{"n_layer": 9, "d_model": 224, "n_head": 4, "n_kv_head": 4, "head_dim": 64, "d_mlp": 896, "vocab_size": 32000, "activation": "squared_relu", "norm": "layernorm", "norm_place": "pre", "norm_eps": 1e-06, "positions": "rope", "rope_base": 10000.0, "rope_fraction": 1.0, "qk_norm": true, "attn_scale": 0.183, "bias": "none", "tie_embeddings": true, "parallel_block": false, "extras": ["some layers without attention", "local attention windows", "shifted keys", "gated attention", "hashed n-gram embeddings", "a smear gate", "an embedding shortcut", "learned residual scales", "skips across layers", "capped logits"], "init": "uniform", "init_std_qkv": 0.0205, "init_std_o": 0.0, "init_std_up": 0.0205, "init_std_down": 0.0, "optimizer": "muon_variant", "lr": 0.0108, "lr_mult_down": 0.7, "beta1": 0.95, "lr_head": 0.0239, "warmup_steps": 32, "schedule": "wsd", "decay_fraction": 0.861, "decay_shape": "linear", "final_lr_fraction": 0.1, "batch_tokens": [65536, 131072, 196608], "seq_len": 1024, "doc_mask": true, "train_tokens": 719000000, "steps": 5724, "dataset": "wikipedia_en"}
Each number is 128 + 32 x the weight over the matrix's rms, rounded and kept within 0 to 255. Layers, rows and columns count from 0.

# layer 5 MLP up, 896x224, rms 0.152, rows 4-15, columns 168-223
[[122 102 113 132 164 158  74 137 111  90  40 142 131 106  78 155 205 146  85 133 126 116  91  53  99 182 225 137 145  79 141 145  92  62 119 152 130 149 157 170 177 129 129  68 182 125 144 118  96 106 106 104  63 117 133 165]
 [119 133 131 148 103 145  67 139 112 125 181 119 134 143 120 159 134 106  90 134 120  69 151  83  93 143 150 189 129 146 123  88  88 125 152 159 158 109 102 113 158 151 125 117 201 120 117 117 114 146  90 121 108  90 178 138]
 [ 47 114 189 123 196 156 152  71  66 113 152 125  98 160 156 140 131 150 149 150  84 112  81 136  59 105 165 147 133 121 184 180  69 142  84 137 112 200  93 108 149 108 140 146 173  76 156 135 134 105  80 133 116 102 126  76]
 [172 149 172 112 170 193 145 143 132 117 126  88 177 136 146 146 138 100  95 100 116 132 181 159 129 138 121 126  89 122 118 126 122 147 125 156 173 117 114  98 143 144 127 104 171 150 115 135 144 126 123 102  77 193 113 143]
 [127 127 109 166 141 170 128 176 167 134 133 127 164 147 135  60 100 152 172 117 114  82 119 113 181  61  95 105  89 171 111 138 129  91  99 138 121 117 140 117 167 128 133 119 102 112 143 157 143 179 187 127 185  94 142 136]
 [144  64 128 130 112 109 163  79 153 145 133 187 142 115 132 159 142  78 116 180 135 168 151  93 103 126 158 112 144 167 165  92 135 144 143  72  91 111 205 123 162 152 180 129  72 110 151 133  98 162  90  99  85 127 108 109]
 [133 129 106 118 119 185 109 124 140 161 153 110 134 138 151 139 160 110 110 134 137 112 156  75 114  98 134 122 136  66 152 134 123  92 127 144 105 168 137 140 131  88 161 123 127 140  99 119  98  81  59 123  69 127 129 126]
 [158 136 132 144  97 160 133  82 161 113 118  90 106 146 163 109 142  69 127 131 143 150 179 103 148  89  92 173  91 139 136 144 186  94 139  90 116  91 137 144  94 182 114 114  90 142  75 146 156  53  90 136 134  78 139 204]
 [189 156 166  87  96 157 132 123  80 144  90 124  96 102  89 138 145 156 145 108 160 171 115  70 162 160  99 142 173 119  93 186 138 143 125 153 127 134 178 192 138 137 133 162 135  59  81  91 154 153 118 131  79 117 109 100]
 [170  98 190 163 158 153 151 165  48 107  86  70 132 139 100 102 157 131 179 158 100 133 101 147 167 139 107 105 144 163 123  91  85 152 103 117  71 111 180 111 155 188  98 107 230  84  95 202  87 119 171 161 109  97 109 132]
 [119 193  68 105 143 211 104 113 106 109 133  91  80 159 123 120  98  82  85  70 172 147 135 108 136 164 161 116 180  92  92 134 133 173 121 128 135 145 171 129 114 163  97  58 105 178 147 127  74 120 100 129  96 197  86 128]
 [105 130 137 134  98 135  93 141 156 176  68 167 119 159  11  84 125 201  81  87 151 130 199  96 122 121  83  75 143 100 158 134 140 188 175  96 145 108 149 148 137 118 110 126 217  47 113 119  73  75 114 108 200  77  81 100]]
# layer 5 MLP down (transposed), 896x224, rms 0.0533, rows 4-15, columns 168-223
[[134  91 168 156 112 150 116 128 141 154 113 193 174 162 101  53 114 104  80 124 122  46 127  58 132 197 159 147 131 144 154 135 105 112  97 152 128  78 163 186 133 113 164 165 190 193 147 101 136 145 124  86  75 126 162 142]
 [109 138 122 152 101  90 131 142 141 124 128 116 163 119 116 187 195  70 130 141 139 145  91 199 113 118 150 121 131 137 197 137 158  82 113 139 149 116 114 139 117 135  97  72 132  84 101  63  88 134 175 156 127 132 109 180]
 [102 129 152 116  97 155  85  89  91 137  81 166 101  72 115 156 151 105  93 163  63  91 167  96 100 109  90 148 130 119 217 151  84 163 154 119 136 164 118 147 127 159 132 118 100 130 127 119 167 111  93 100 134 157  86 130]
 [ 91 130 105 128 122 130 110  90 140 133 100 164 128 152 156 104 133 170 104 115 139 144 140 136  87 178 152 155 156 138 126 112 137 140 115 162 133  97 163 137 145 111 162 102  96 125  89 140 125 113 137 149 170 166 111 188]
 [163 133  60 156 171 179 153 123 135  71  90  71  82 160 103 161  97 157 104 109 116 149  88 111 147  73 132 154 105 139 123 136 161 117  65 218  96 204 132 116 145 169 116 116 104 168 163 163 131 150 129 126 187 129 172 152]
 [185 142  92 119 162 176 156 104 134 110 143 111 157 113 121 105 107 148 150  91 126 128 103 132 142 125 151  88 134 127 120  72 123  95 118 186 110  89  87 142 152 122 104 145  98 138 127 151 105 135  94  69  98 167 126 120]
 [119 121 135 117 148 139 115  87 170 173 120 136  94 145 111 117 131 162 182 154 129 105 138 158 137 137 158 108 122 122 134  87 107 130 108 117  98 101 133 146 150 125 127 112 179 102 114 107 105 133 166 163 146 127 169 159]
 [130 146 148 181 115  95 165  70 150 130  97 177 144 161 152 162 165  77 129 127 120 155 185  65 205  74  95  99 175 159  93 160 132  80 104 122 175  95 175 132 119 106 157 139 116 130  98 110 121  84 142 158 155 118 163 157]
 [150 103 168 132 113  92 147 160  64 139 170 128 111  91  65 100  92 161 150 127  79 170 138 200 111 113 112  59  98 120 130 109 149  76 123 105 103 158 146 208 128 147 178 140 122 113 102 107 131 100 186 110 130 109 131 151]
 [153 115 143 150 132 149 139 100 116 151 156 117 114 113 113 121 102 127 137 125 108 131  99  79 186 157 105 131 165 215  32  86  92 102  65 116 104 128 193  98  85 233 117  75 212  76 195 142 122 143 173 129 150 100  91 164]
 [126 166 139  97 121 159 134 151 137 142 153 188 107 116 132  89  78  93 136 140  98  99 135 114 130 173 151 136 113 104  91 143 103  70 138 177 128 147  87 131 172  97 158 180 125 115 148 159  65 120 141 122 135 121 184  98]
 [ 72 111 156 102 162 163 133  93 150  91 158  97 141 103 187  99 108  79 190  93 165 132 107 115  70 177 127 160 153 128 103 115 113 186 156 156 123 170 131 158 167 151 106  63 159 125 158 150 154 117  59 135 160 134 161  94]]